Weights of a small transformer language model: vocabulary 8192.
Each number is 500 + 25 x the weight over the matrix's rms, rounded and kept within 0 to 999. Layers, rows and columns count from 0. Numbers have three digits each.

# layer 10 MLP down (transposed), 1792x448, rms 0.112, rows 1151-1182, columns 224-447
522468485483543543576473494474489475476468494494528526492515472477487496535478506508525514509474486509552519531536512500483488466518512491512528517477509540528496501490534497473523498476534517527542499523508489502485513498484503512505468522445457487502506527496510481523468502517494500484515500491482498528511453499535494476507512510517491468487509479525498503508498531502482489469499488486538509474511492498518507491491518479476471502519486486478526494479543494508516540484528473493481529517480505460478530518537476518472538486482522501473538471476484466440447480473484483470468477469507489542475530502498514475509526517485556494524469471491551448494501485509523549525502
513506530466501518468509501487511539476523483513512517520501491485478503505503532536503556529499542496445514508488475487517498451499513506528501513519497505528506521510512517511509495507484517546489517482511456504481553461470502530430461480527553499515523540520476492477478515524496494494456533493484487464479546477462543522508461526506513456524503472495500520449517488462556500522525509537502491480507490482532516530457509495464533546494500490548516481479492529499485522472557519538516558525488469514472454518474507567503475504488501512499466487528457521512474543515464469494502502490517528524497483472517496536506481519491493487459506518503477489531489486503508479491465
507489491501501512540478471493528490535524476477509537535511509518457507477566538449532523493495519510493506503479443509475541496509505487474520485478516523505464533480486541520486454496539529511494479486482501473509521504500493479513475500504507534486509482512537495498536518457464449451530509514525451505483534517521502462489537484452466505485495499492457566538487529474475436463468481493478510509506533489488450477529491521532478518500485519461517496524470510469503502515533482501478479505493512500481496492507482495508525511515495471462475469473490496499450482511490559479521506503483526504479476527528500495501488503507523508507482534532474512476499506498489501486524
494543477525525516501495504512496489457469472500498491489482474512486433489479547471493494513532444492503496511481474500504513477489510443492493478517494518478526517532569512516530474519485525504529513548469467523455530496521509506478520509482529484506454496531522474422515490551528476458522508496498508465543485525478533544513517506460500476491492488524511489514535458492478488505514518516515497513511465508500504508515511477462496513481502543487476484523494521506445500473487508482533478488502490508537498505507506489554518512524484481527542515489476464498541535491517519498523531504523522523470536478482483476476480530489489477560537477521468502486474518520452502519541
494479506550492521519539462513479461474495491558478502475502521485471516514523458473497482527515493497502518482482507514488519497539515490510494496516483536451519502486505515540498530488523484465480489445521505501484520529551516514505499540474492463509503509479534526504519502454490504514485460494530519493544481477505466470524485425542469491523460494458515492475467462503492517468456476521494469487512496527554486480543461485530536458506487474519533484511530516539528490446449533477473488468455494504491528489464476521508469479486465467488472484519496499498524488497492517515525497500449441509449487491501519487485512508506504513489490522498503513520520539543497513509515
479529520489493500544503508481517480584524529481529509507512471466483458537493495476532482479487498502478462484519494519466449488478443444512471503467480493482457513536482498500489537471512520497467440507491484471510496472486495495491483516513522542458493504472518515519520471489533502471500523504495507437517466505524513515538504514505477514481495451522540501482491513535514456509525511483477447490459505525473503509533487502478514515492498539470507509497470518529495512494529497489489507487485493494493525534496506545493491531492487516499505496491510456492496515474536524502526491478477482502523502505511503533528489500491524473490532486525442491527533476533481500497501
471542484450462526505503541535503499534471511482486492481515511527484516512514476518493466527500475531469472499533520538513526557506455508484479533446466477468507492489502517497512467455479535454464528514495480526476487503535449492507485494439550486509467505543531475500494487523475512561546500513496515473513497489510505494495471487514438495455507487515474459497463510437527475472470500530474483492491492474470520478487476486495507540498504535495539530512506522482528448529533459498509519500525500525478498474534515499483493507545545533520509519495470511506496499509507481528540470500525483516457529464518504511517564488486480534539494511555467493571468473473498508523547
504512480459505474506470483428450491477369477488478497531486520510509511441482506487534578475466480514527473508484493474501482449489543512480470520483505547540499501556519505523513519516536504480472482469513461482499525540493499528442500536534484551515478513520492513541500533448475505484504505459513488532491523509502471532501469515470514496496536520491556462549501499473496475485517507469509492490521494499476515525506505489482477463536487456510514496496506504497492498484516536509499505496490485466498530526471511539519517542507500508491507492518513521470519542486513554498426520506476505474477515498506473487486502472491503474468514504504503513504501517497437486465498
497528535493508507506495487479516485498528501489493529541513504507519512486487524509491483492480551476508490484480513504514512510519488501511517542480519540438515500496487502499552495515536509509495524526520478494547538466527489518480475545484494496515499491486479541466514468471455455454526518502521494481524539516499474479477473529495500506460497496501523521526505477514475476530516499525498516463517517473526512477493483501463491495489535495508518499430453463501484502524499489489463474497489526511482496500531502539496507496542491535456454535512488506489483536474502549571455527512483499496533477502502523485485485512517513491488494505485513455564498522463546457555521
465494524492536543485495452517506520510537541503543492473509536516499530485483544490478543506502524511469520455498477503518504505514544542424481515496473536469520490514510512498549490449487483522464511463508515494500509489526481484540509509489531479479512478467502512517517507484510516493461512531491478491482515512470530541474497485532507494483453516518488465524494487476464506527498510519537532483484481437509510497542476523525515513519496517523513503516475499495507515521475495518524501540462553508506512486491506515496459523490426490471489460517514541508528531477490507468471496506533511529484477498503507516509470502478502504542468513513508504497548545477507491521497
501499510535506470533493541476482481558468497487459555489524479496500502521510503533493536531533502536565485448485503552491493505484485512566571479475514499485507492506476505494508477536517478532525514521493502481500523473467490482518503499466481456498470548490508541479436475531479469531555461509462518484474465512511493449531491530471530528478489488502450505523502507434520525470484496534469531531508446486513492501515476507493516448511483438540487505540480522499523474489484478541503536482492447520494483506483472495501507478472519501562491519494482486527528543574520488499508503503529501478510489506482501474521545534539514496488496479468518554499503486516476493496517
462433521534464487524475494523510490522510532502512519513513483490445474500466482522534494521489487492501502541483533490506518465483493504540565494456478532485496510512519516507473478496510509470503546456518481498492491535490501558483522539469511494498499513497485456586465502483462505485471494505519481477467538495474486494513536491493525449509491518501491530485474484534506510515491498494472557508491514478469479528481485466504497492453485530503519484513514485489503520520518487490553475509528508463536502509487485526496504533528536473496530511501502514490485523510431518538478500495502518509525463488467454479492462473517518545495508539469494493465516513501478470485533
492524475503479501504481497476467559523505484477506536498484487482540510524481510534525513501513507521511490479491516488471495519509455500517529501487503532518511517502504497513495494532527483537497505516491454498478484513494497484497471495471452498497510472503495472554537470521497485521527469523505528424544561503504518488535467489510545449495532518534474489486525471483512480512511506516494493514468521506487484483502490471492478525486513484498516546508503513502512448524556507515462517522512447517498530473499539518549509486503509545515494483486560489521509461486500479506467480504510467478504483511486513504510487508494445517531482522489493565499504521492448536493491
520509518458518497526452524491513550456497485482509495507516474514489504488512555475509506509491453526483484526542518460508495463517501455550519549514538392493473538501513479524503479514476493485496487459514492503513494481476481487533492475492471523488518500499533441540477523487486499508512494495482507475522483516494487510471461504506496515470528501471471530477479533462509467499472488503511491582529504480460505511527496501530481469523495465527542503507453495479436518503521505506513495566454472481472502517519525486491499496433491495497540486523491482534520478511487541468504477481515526482520448489526502500494481504501495501511485443494508481509494499513527532523511
523500471524464499506505508488446546496484517516477512532533508521509510507510479540485477498513491546514526510476492492472506530543494494485506535481513524479522525469464465548502509462530522494475503476486484525508495486490470547522494545501498568489475493475520524489519519509487484508500546505516482509521489452505453532497470498466463494525519490467485521531523521525498498486494500466491489554481464503492523538477515530516503527497526493530497510530546529474466467492535529474528508517466488545496487480521476475531502514514492490523478500495532497469484456563540552477440505494452491456479505516502503509527452466530515488459469513491470510540518456494476521470513
493483496472451477467524535523525520572523532510530506532510484523431472497534478454494505474475526553489503529487486481465509507482486531491530494453478518499509482466531485475553499512477489536499463474474477534506510557510491512419526531500556523504496485489486505510500486468530504482500476505494496522513513497535522509522463515505481485469518525506474460470477502484527499517465472497485501466490521506545530491448465508483460527542515548525540516534515532512499480455539520510512519514502512507543514548543512515556527527481492543536493512525467467514485495499500521516487468438512488492507526481486503525590502490481502496475468523547527530509468496497482516482490
534514549515496515440486482472516459510507500461487481466490466497447528500500515524446521513501536501538491476491524461493469493501513507510502509542473497559494507498537485524547494497495454496498513473490468501514481547484496481513495525513533488482483555517501477450479524541563551481490459467505515449506486502520552480462504519502488484467484537487515436534452574510515484500506499532501545533502492505527505510489476465493539486516491503502523528437459526494513493434492490462527464489450506523506505518514513508476487473560491513511492497546484554480503498483541467489513502536491498491486489509459523534550529504499575473464463523506507468468488502499474580493491
543508477460520503466510484477503473478495527486502515482478515484497551522549502506512513497490523535487471451505494488471516506501476551492493514527521518526485529476484492510488465536464531507497523497467516514508505493490530503529492525543483499452500535545442509507495512490551478496492469504482488479520501527494528478475518515481466487462507515488491481465486465479522468470488508527498532527509503467498503448509506486499521534524484511474481473525512531480519507465499483586486456463557513476490500519494480500516500498517453474485502507459492451479506519446491528498504534516487454469503524495517493510540536499503491503479510461489495524447471474462543456499491
515507506540458544478448482543505502533525517496509522503449519479498527500500497529467488493502484480522519494473513475476486525485509513503518471469510473486508477539535536530493525489528554508483479515490481550545490482519461511484485502533498507495521468472521517532511496542489512548478531503501483479527493483460486472518484502499490509482529495508469488465486478506499522478509482474487527488472506528488525476528532486511500518480518519496473481488488489456495461482502444482476524513504506513478479509544515541449506468509475476494484444522535517533495517500535476521486543494501507529502445498496526517477499496531511493465496522485485471487426526529532523455509
466494486517502441539482522480551503464497518496469515523495517469499508485493511475501494493523479483503481499521524504499500501517478454484505500493506469522482481502499545512494503519525503535532488527489478465522491547508524495475501540494468451557489477515462526489510497510498518484467433508522581513518494512451523483530469536479495494530500490489505492568527481481520470536499494499474539583514524496493551512493456515513532494541532444520472510495490521492469491513487470509507496519473526476466493529479491514460482502505473464473492517515516505510498466484532532514477557486536489437500515522511485553510487534529507504484531470498548523477477457456518493515509
487467494480510490495486501474458496508459460543517497517490491433499516493500530505491483520553484499475500518450464517491506481501491471455528531542444481487520460508485482503481503508474439459484489533491495480463476471481496512471524507491488503532500533469508503489447467518548531547488491458504466517521509509474534529532516470493485490487512490510515490528527502513557514498518532459448525444437490516493506468504543508474460516502549530508505460507515453450471504526499508490482518514468497492453495558541494525477500508522491515507497505470513515510512481500514484527510501538488522490501513453481448478490515496500476550497521542511513514461513518527547504483493
498465492523517525522483512496475500512526491469489518511480493483505514443473528482507541507511500547542479515509495522490460534505550501470468508482527551504522512502505476512498507517528504450505487554493532505530514489512529520502497500499496478520515439521533547497480500493533486542500511507495468506505477545529532499513509522506489493509488539523492490467535541501526467527505482525498557474491467471439501491514523457477535486480481473530520530466518485542480468508497517510494503547500519469487528503484514552465496522503494517550546510503498481488456499531479515493506483452512527528510484522488511503518537542511508491484496481466471470537513511558486509529514
495485480518516511501481499517496482498458524530521502503497510500486515469515480509482530525536495536538521550487495508534511483491531498467514519461495450514509567481551502493518539487533504549528509505562482463498453483505506505489495468505486490522534506537452494493493475458495482501508492461517525507491569536556503482532489517505542474481529513449503515470453507500499488493446530462525470491504503538474491492479532488501513504470501511516495487504503461510506534437487559527477518517513513506460555478511502490527505517482520552489503512490517517550502547524528498478492510494490489472530500467529485507520491502480473506538485500539496449510486496520532592553478
468522504485495459512530518454495494499512479529466511474473516515472496527513524557495489494496525487509515481563502514520468477506510499522532466510469518494516467477532511497451521499530465493517521484477522528517518498476491468470478479507496508550481467512472471498541519465498523485521532500465444489532492530513516494534432525473493448486476497531475475551504528524523483482512452489498512485502478520484525481477466501516502527508520435507481482480505502499537499494510470505489508491537533490478534442531508484512506498446460505459497467516498518511488501479474529451460453518477480447529460493462511527492460495512503460474491508485545467520471480470514491516500
513465513519530519501470471488492496526520504523489513488501500464499504452489539517495517501516543543503511501532495489491512479529534499491482508490524484468531499514502482502541467487488529521474468511481550484453491543497509487491520443471463510522500527518502522535542481562536474516468538518481523480506471551546466473475490490477460488540447489500473505491486480506519483545560535545511495465518519482480494489494487463522526510451476524512496510467541502500517490564492500508504488463498505480514489476451493493482519515506498528520499502484520465512539562462506497468492504539487503522473476454486477519475537525506478550492471512483466507503548499547491512498506
495516511558498487494514547472462487489483511499495447511561497497473502505548519493450446495519516463501510436541519488525514551456496485476498476507503491419482520499503535492520489500562492467471536500480523469478482474476470519537514476467458499503529527488504493522472518523505476475539474478505501537496469457501494495516486492463529519490479528537520481519445504488425479519468472472507523520468538454520484445525502459521504532497495481522471542478519537527520487530526489476508476499474477528503551487467499457514489530482498482500514501469518588470478475483475506487540479533498525483504488480484525503459536506520534490516469494506544495516464552468485489490495
432499476492466525515526469530474504516522538470431507536493522488492558480532473434530464476438498526449474557507501534508485488493535492441519491466491477506454499523535461546444553509509521484492540481478492521524515523546456515516528548465512498485526431475497467486473489454510493517490489473438547460487460507516475509515496465473482472474563487497516524472500526471449524539491501538493487503512506530449515505530476508504457531503516523490537508504532507471479504484522485513519506486465478516475461474486513502492506521499493500557519506533482528506535492505499526492522518477519534541466504514471515492477560489514483498458486477473533491514504546535494510497480
486513526506484520510467490500557485504515538507510504519482537431520476472502458496536502507483497532523471502495500493498449502494519494493492512505478492532503476549494478515503509522544516482469544460531551549515505499504516479494507429473445530507488494509499491525497521492540520501455462510523451492507501488536516509482505537466477491510493521519522511500524509506548480496501471544498498480499462493499506520483477450481482521495552533493509500493490466465491501510489500536515476500472496548482514504481485551497488498522495493498469531512499464521523543500500485487505495522512505534481533467511519507516526503528545489497512522476515513485480464520458528527487
499448546483487503518548496475489500515491553501508482551468541505508472516511521526492423485527531471552500511531499441485531490520503479506511491517517475552487517523517432483508493449501501508525497527499511494465532482502457523484511515542476498496487499599492538429516453500526512482479529501507460494489519504495517470503477499486513497550472528450528543528499450505471483485521469546479517496515521448542529506495503495523433502503474515498502524540496494504524495543505485513477524490483549512482508493532583518494488519544462490559548513479464477554481521468500526488507515499520510508504501477454491506489479518477497513482483515534458498516498471478490493517516
532468535508464499477523516514456539519484527457519482491479472524499486501529504486534472434521488476514503520494471480504449511478510535545484522498487528496539527485526492510469553473540484538493531482537498474525501530525523484487522474485554520504478516525483481452508537465469552445466495484508506510493485513480482476502515500504513484525525533479531486524516490502494496482439535472498500505523543496496538503513519490424478502483435488518511490500512507471490468514512547496524497502459518524489513500533512491481507482477529541509501501483462507540497471548507544506521486526492514465478499492484478497517500552504542497560484527494488547531497495469502495549488
502506506515496495494507515537490499529515534481519514518520508494534505523503522542496466521481539514502481503530525489495530470510501522492473524491501505489476477506550466453525495504495521471436518564486510448492497554536463517487494477524461480484507502497489479528467484511493544466523533484505527473504483541517561505520504484551500517477510487511513452497512465540501447503493510497503527513517489500515476496499522504511486483531509513499517511520522524516529482519508533476516482502507465549494503530468504522510521498514475497477508521499535463505478508487501477525482501469513514545522534480507518478461499472489529505471480492544496470520478501518494482495474
521454498508503553523475474481514469509507493465486509478511491500499533530500447519482524475496493531505486556536454501490488542461514537466480507474494520482481537525487516522471484468483511495478509499518487469499436456516506497519529513487517510511542449505523532490472494468537504486509484475532503476500476479518510500522531485538507478515479486531487500472524498491503507497490540475479528484510553487494512485489495492508520554477486492498545497493498514493483484469471526468497520499509502482508534477500532490508504473489493548540480475525459504493518480523506532562487473480453509532485518536506498533503484489495516546527481490493521485491528460505558477539483
# layer 10 MLP up, 1792x448, rms 0.22, rows 1152-1182, columns 224-447
515495469522512477469472531488499498475494498500523472504497504514524479527464485476475491480500489480481520500517528536514489513475516473464496510504510519492520446498481473508476514483495440494492485543512487495484497516481508525529525470476511502520545488543508505530499483490502525487504500457514474513504519507468497475523496459508509531535503465464525490521486502484542487479492454508473500500512538486468501456482474499499525475530533481466496510483491482484543466503528482452442484509514514491528527465528522498505508506514513540531483535513531500482470536475508504476539469463495534520518512512523474522490491487540507505496508537509506521524541502532487508511490
530475483473488501489509558485499520480485499493527469460484475473485473537502489508531499512530443489520514487545515464497475530488470502537539468451471481454516432469498517496499519520470515470491496542523514484534475460501470497496490515478504519518487503479514538502534491531476474492545496488532547448494496481514529512519498509523547512495492513533491505525500517514474477487519448531508476471469512528467520472492513487437512495493562476464506491527501490491491478516515523510460467517470484513511520462463488491523470496540534486518509509497497486473520506475499549482512537529491512478494552501476518491503505475454474482512470510460482448508523477514489503487505
502519535534486494498490479534478509516473496497449477489521486488474524521525512534534502535527489481493493517498514449521473473499500473487489492486477494460545536491521515490517491520484521541511489480500514484497509481506523531474481540492522489511484490532534458459491516524522511508524509422548460521525518472486549489486491518488496469437474509514495497516512486504521507468500492540533499501484467475528492495530500463532494482529487550508501494528518453509480508495519521528508527524520497523507462466528507522532529543547467490502539500537523477477472493544506504501501502492516520488504556511485484472501524495476463461485513475467487498471475516536519410502496
513512503558476524450529478531476473528508482504521505479495498568482494493494547494542546523499482547507427535527511485485480484459465502449493525502521533514518522527473491510461505552499479487492541496495459486488501523477462496474582491505517479504481492488521536520490517509486476439506488481463484507538493497513477427465501509483484499512491505473540522506489446470471519468487513532506510473502521533527477507494536525485469493543506483544493520483515467475515497506488466494469519520476533512529481556500522491510512552523458485476465487517488514498484498546509515502500526505485454462531485510501496498494494496486485514474473514481488488540539475470511517484435
475475472509496527471559506483520480486514515493506465513488426491491510499497544528461509514426456464481511480465525486523490480468597510503516478488503463477502505476477494505461531472492502522497475452516480519454518514494498495460484513516502492539540498513492500542500507499485465494445474488478516518500447481473489465512482499494483497508491516457514478496502462512531492496530560477503515515512502540482547463490471469529508495481512513511494489527531490543497535514547515504490510491509554520497503498503485492503490506448471534488525486475501494434517539489492479503554488511516530524489455510500467517484481524533474499492481481498495506474466503518537477505555
501491479470505504489475525499495549458498499483488461493493504518489467487539495439516527506498516534528500496481511496509532509525464501477506488490492509466475479514520538493476535516444507507490529509513468454476472519470490521525512485473513505484482478514471529464502503530505508532521505440483503544497534495491496506479512512508474468484479472487510476460514502505512555508430502494490525513510509517513470500527488465522518532556485509534507492483487476547553454517498527483494455498514473529547508532491544491513517504488483496497486544499521455483448426492519496525544502515486519504477489472481516497468513471526469481480488521524519479502504455500508493485486
528506541481501488485481475517494448482539493494508498496483496518476495520497443511448506480471516488477513483522485484497520507477512503486501512470554483478502500518491502465485493532494513500459467479487463519490511440518515495482519471515480554524505515519563500574514486512524516500495479451494500506454485461520485531509519472473483488466504478501498509507470519486554573481474477509469398541512502485456450560484520508503531479533500509546514486487479523490501565515539486503524597500501501446499502501523492480529517494480516482484437504501558488468480479506517470474476520516478494475564520486496502546548497522450471503531515532510505506500524497523466499466481
537509505545458502492462512495505476519482490474487504490491502550523452496501467503492511532499526481482478525507473475518515497507486487487510517481467497513557528508537521493515540508488514515485504522499434505480497482527440500550520506496457481513513486537465494487515532517506518470500537489483524518464499488489519538469493515481499494483514514480517495506511469513504464527517539499452504502514471499521530484494511453521480517492486514526474480499500554511504526449491529508465533494473516484518528512498511521494547497514478461487457471497460527497511487522497518500492498493521480495509488470461501504461513493544518498485456515514465473474502491537499462494506
502452475512464491517480484479477498490452539524513479490510529519458547476518503544482487494498475490482524457488499495478519475495509479505482497482499486475493535501557500528533479532544445453543409521496487494510530479544543553475474499502494477528477494489498451537475534487529536530522513490490524530499493467478529501512491509480500518455469466549462501508481474510441484509465514508503487510473510503513537468486508502508479503512515475478486503493512487506541497561496521487570471506534518496477514523463523500509497543501502508502482579485527495542513464518501491504501499495531512459480493514478519503500534494489471463489501483515504517564511536480519510519482
489486475499501500517482558483498486476527496525442555534528497441517496476464492470531551505530511481512525472517518531531463454485468477516526458469507518461470540517532519469521457508524505521498493493453490482486519436522517515534551530496524459531518491506483517494509513474526462509512457519490510509497488524509504546519500467479527512507501511490508513490494503506470510516490448529497517481534487494562560493490523475477487480488514475521441473453518506439474491542525487524464517480502506525517473498492534532507471498477540459494504531493484485514509485487460496484538522470508490479513522488441483434521557501523489498501498508543533530532491466499494569548468
501501481534516465460513494512454521504495494485489497519459456522467478519501501501510528502464502511518490526514522489506508545539520537522483489482507527513495485512497537496522506471489496510508489546504516516506494510537486450508512526513510492498542451498524483505528483490571478514475456509509567519491553523518494521489516470539476486517490566466492517514502492522465497493480468516508483521527463542547482525510519517513520484520503504473491493500498509532477455496497518522483530489472506489467483489515450522476514511512512499494493550447522532514531498497514501482575527472468522463511519516491503514479442492481508530514479538547478498559511486539478462487504
511481477494533475531507573498487534503488489520499495525518497503457496494480530448517462512510526534524500504495496481485466495518532519487523478502520504469514451499491521496488500478478487463512484505544520486511517515482506505543525499465521499496508479518523475517491482487508482488474483482486497545491522515489481485490517546504516537484547524481504500441520497480487503478497503479529519492523499515525516483514485520542505492524505503466509436494506487500492525494493511497557525473518527511471470476502473532521473505491470491461511527448498482459532466525496544497514528512547515494501495551479518487495473487491523497490519493522504491474528507542494491502494
541477498496522476478513469482502497502508515503495450541489539506517509532470478527541536542498446508477521495533555525506500507506503505532511512485534413502473434503537519481494521479492459489540511508500476540509491486495475486502499445493493509499514480519496539473517489520469486481550527540477451493452499489525492518498462486530505499482503504442496552515471506487508539496492521538498483485514536514500490474472516514488514485515535471475475506489513462492548521460512557518485483459488542534494498490516526482495508525452459497501484498458499521508521487525497513493486535493495520485492510480532524505508491497523466493503490500501497480496551488494514518501497
531506523543474495483485533501516498473512445494466496517502542491529491498476526544482467479495535541502477517473546507532498493508542483485463534444523498538483535484441490508471489508524526549483493500493485506472523493513490465484513496498488499497498542548471499509459483467480462520524506512507472507495505492504486490510449506506497513497496474546458531472437477497517518485515479533496520509467507483490494472457521522530531483492546520506502510516500546510516520498499483524512528465546521500534468509518493517483502486511538490517477528496516476501535491488469535474467490463458510464502489503507483495501468495519509499458531487498526478456494562488497501469533
515518531491509480453507506486471523508531510500454507521511512513507504508498541514452483502522492506497494492493527479510519486549498513517554465486462495564477505517530489454458462480487470494516500534491446509521490504526480462523576445521481477417500472520538516494496560485508461477482501469540475496498474491467537461500425499528521501485547486494498502512487508508482475499468498500416512554467542533511497482479492456489486526491494457479505512517496508436472441489470503530476468552492491519477503530536512507504527543471501512500498508508497501469506498500494490505503526521528514475529504522518502505494526517470538479492512474542505488490477508521535542543484
466508504474475491486469510465511472533492531537502502480549500471505515492521475475492478512489499508522527485478486488472496499509466481509509481533501498510514519501481535489518517515492476494477502458488488480484470519477492534472526497501493508503482495540526568505533525523495503501479502424541547504505480464509493475464523440507497474496522500529510500519488513497479538543494492512483483500476519519501525471490473499511464476523493495496546502525494494486504481460507458496500472493510507483490492532464543490498502498516490482524486546484515511459460470516546503565506506537527533513529530485512510507505524475492525510468500528497489538453510489525527453525510
456503540504496469485503475484482471483455489522509516547508474500508502531493532503481522480511499479542504510499504484516447474445499454515493520511520476545494480537513515440474514520507528482498504470495507514482503502514501543491517471492567498462477534494517512489467537488465509498474488495511509529496502492524531503537466502493517544481489511526484487509543508539505524486505503540489479465520490494501517464492518539510538495497517512542496499536517503484490487490486511544475488501506520506497532467517520452495482537531491495492460493443512506494445505512519486508504536495497538526465465491496470522476478485477511474526475498524522483488490477493489433455482
453476531461480493494493518454498514519486485495508564484519514462514465481497484505509489506501487502513502550516484491480476484523464475508515499466458492473524463465493481508472525492519516536516521490506484484498530447451516498497512489469530480507500536505526520486491500500528503486526492510514531464498536493528550507501504485517527459530505528486541504518492484493487476502510467513508474503477544500525558483531495541502489526509493507495539469514521484513494484524520512476489486499510539498486535488500496509494490492454510525477535516499518534491520509514512502506486532497474481516478521499522487508494490503494533463484480498515512490525500517505498460499499
518486503461500479490514549471505482525533511482512482499496499500493514499504504505496489499537484513518517441495512483472534558525504489505543506504506499433507498496532544524498516458467455487487460458512470448517536510480475492479539529524509515526479477442508499530538493488489518499506456496499530512490514485475509511546457519496491527483503497486485525508482518517537474481491504479498523504481513448517511520466485543523496490546500503529445461493489460485521521459491518472468496499507521496497476479521528489515540490478503526533506529472507460502503474526519485547525506475488531514485502427450493482491504484468511525476547518505523496561471506522533459475486
489548525503491456465464498475459506507484497496552499517488514502480495479480501502492452470495502487509479519510491563461474476508487483478463459420475496512520529492498498509479506496494491502530482495476506523522517489496507477513515484537478481486470527465497510495499474505516528500503482498507481493519564484526513506530509521491454546480524499503501483538467483525484512501532484521526482505449492521468464482501500514521490476502513524574537511433489535474480559512477489471477481503462485506499493516459467514445493509502515500489487456473550472552514489541463515503455551531507491522511507517477516519479486490563480496467505483518505505532500500489514495486482
508497509505519517510473505458476514484505547508527504491506508466532465501499518474490505553519480489513515497491509519526502487514561538500506507544470472474481483474490473511449537515522505477519497558509458539458519537434544490488502515554528470531475494517476552503523511509577531507530483499469503504498481544495515464468523499493520517447499504493424538541484476481471504515464510467487470537497494518468484483516510526488520499504481528504469478529504486484546483494524532551463504547475487497501498445516476531494510496494537559493549461476543475441490520508547514444533514474483543455458480509435485487525469520505508484496509488514513490481513499479445491529532
481497529513510513516524508477533503503530543506504512497498558500473457522507503511485487544452526533467491484497510515495548575518498498543490517489510493482480487525489463491522496527501471494542551494447481518482458490500505542468517482515452456506498520475507499571525483515522566454525514483510473516510493487511524495450478499480503529488501494476485427500470557513520494532557548481493510483482505515487465487505492508508485533540493493508472519486475483501517502480504461501506528525513534520485511506503523509483515453510516492518485515478487504465524466487499556457479514500484490448532502507481510538466538503524507586462494536505518479463486472489513490536472
508494490547481473531530496492475539535491463537458514509515513498497485534484530502542508522504494498497540494458480502510538513472494540474510537452493480489495508503481486532475468479510512456483551480492535525520485486482543510506495509529463494471476477503512511528499487537527530462512532508470472532531524464485541486508502477543466466504523495488468486503456472520467503532480522513503530443474501493480473483487535496491485510494460539497500510531503524453521527460556501542504516514511520493512485461465480516487490512458506497511495461537514501445524464492545496485519506569461465488486538530507490507506475493511504479489525533454511530469534473496553457501480
504507489505535515471493525483530510514502499481510441487513513511510520485446488517496501522540458552480520474495470496484519510528494520525530477547492541478538490470475528518492445532537517497523521488504513542487513531494544462504511482444519496509500510525474523529542509496507496516484525475538469492507498512522495520500473507500473516501519512539529515488532521501516504531456527492521509511476512526476509487490492506525546454494499503489486490491481480555522499501480479536495486496497495539436455473522518487512528531551524507509459489521479500481472518504510494512491540557498493492523526496495530488505504493559482488512525521492504493476513509482499537495552
486485513473471489514503515504517517532521504470486497473436514540511517508530498534510491502471482495496499465506505503507475533522493482501508544501522509508428522501549524530508493512507485527502511489502494415507485503508552535465516496461501515497472519492520481484469501471494468478475499512493480526497516453476518539507507556512486524506486489474493482504507493481546505510543483500478479525517531543516444544488479492518469500488527516495476466517497552463554534454513533550500508517470539488497528459519534543473510512479487482548493505488479503457480473525483520481503526473485507514451497474522503491509520523482475462502521477511527500528469500476497488527465
447508528439475482530499490523481477478513522499460527475549482494466505497520491467517444460515481525476496503475504500503540525539525519549501564492507553512495513505521466503454490520501512500500529489469507465489513479505483495533561491526497492538460494506492554536450504517496511516473473447533534479551481470516492480502518481508438524487474516515512474484510521453462479501505520496527470499472511516517537507503509498515533461528528547526515486500477474493499498513515516523509512534537461503525533446502491507495517484480468462532516513517513476507478514524505485508481509486520529520466475482447531490496493494523522488489486496505513513496569513455515523469496
550523516514496484502487493480517466498483499475560489523522519506516540484474462490492513506499540548490531478480457516552502559503509526510497489466559507503506514516491529490506515497504523503518471480467531495498475558511473499506480465528461505522500517505474450508564469520525471498496501503544487475553496487477501538520468540484435463484503541518504526475491496473533520511498484465515555506487533527472456501535551546518492485471517473505433520448498488466485501513476474519512515525499474436460453491480489536507507505471473509513540546486528473470548491500495489478462546547524537480480530477474513512494463528506498520492504535496505525525506523524536489482476
506518543509526500508526521527514504477510527466501508535539516478506557499468502521468505502479501521513505507526523499458522546495526525488510489494569524526487514469548510482503506515491512500514490489476538554512432452495510480503510494505499481508538492495470544528561473572495522499469545499482518483520489556509474555461474497501524534525493501446546478491511486486516510496464520492508472468469509500494489469494495487506529508497455475528510486489516468469476510545477504490511467509515517451456505516500506496496536507553511516531550524456493513490520472491523463504489522523502485477471468482489497542552516506524507514470475515523491481462534507462511489485496
512490501484505476483466536466462493505485487512470511506499481498504477502486530525555484515513517491514462513509508453519485461442486498486488479498488505523474478521481475506491487494493490480500527529479518494508531537524529542483532482472485515488473535491492519525542461498502461478491482498484470557523480481501523512531471515541502516517535511461495476480461460556487457515463490523500509516557466527515482504536524521489468511488464475480471489502488500490505520530517544511481435485443513505472539502510497510467514506499467462482557514472517520516480524523499485515496498539507473495477491526522505499493489510517505508547497493467507521506496512497478454480447
480483524487470455501532510509532485484496455513489514484492519515517486470534448514475499538459499502500474479449545505507474512473515495491516512485478462519536476500485506507502481509545546500484478541517457530484479489519546472511489512481501538475492527505481536489463479470500496502504487451445515487493437480486494540533503539522495543487525471506459512505492512500513491506533517500467506530487519551496485474507467539512540508471448532502518528475506508490519485518482484515485465502460455503495491549448474464503477509489485513532521476494522498503500526487447413515513527501489515488546524530458483525511476508470481525498502549507504474514488521459478480492550
505514544540507489495496520496519492445502502518529492488482496502496432506460482540481513519533494511487528495518501435499467472503452531506469527474491484520493520479503488482538496487501458471518487537480464493497508509535514500481481530494449507485484511493501515510497496501482487506524490532539496489485450505524471495517506527483491504511515490492509492477513456519498500489477505455469518526506465451505526504476517509500489518532501549484524534474499482490548508542496534473508526488527493504509470493474441500480506519501515526542516532495497571490469502504478435484517476538476507509505470523456527516538474473485460503482447493469504479492490536526491566498481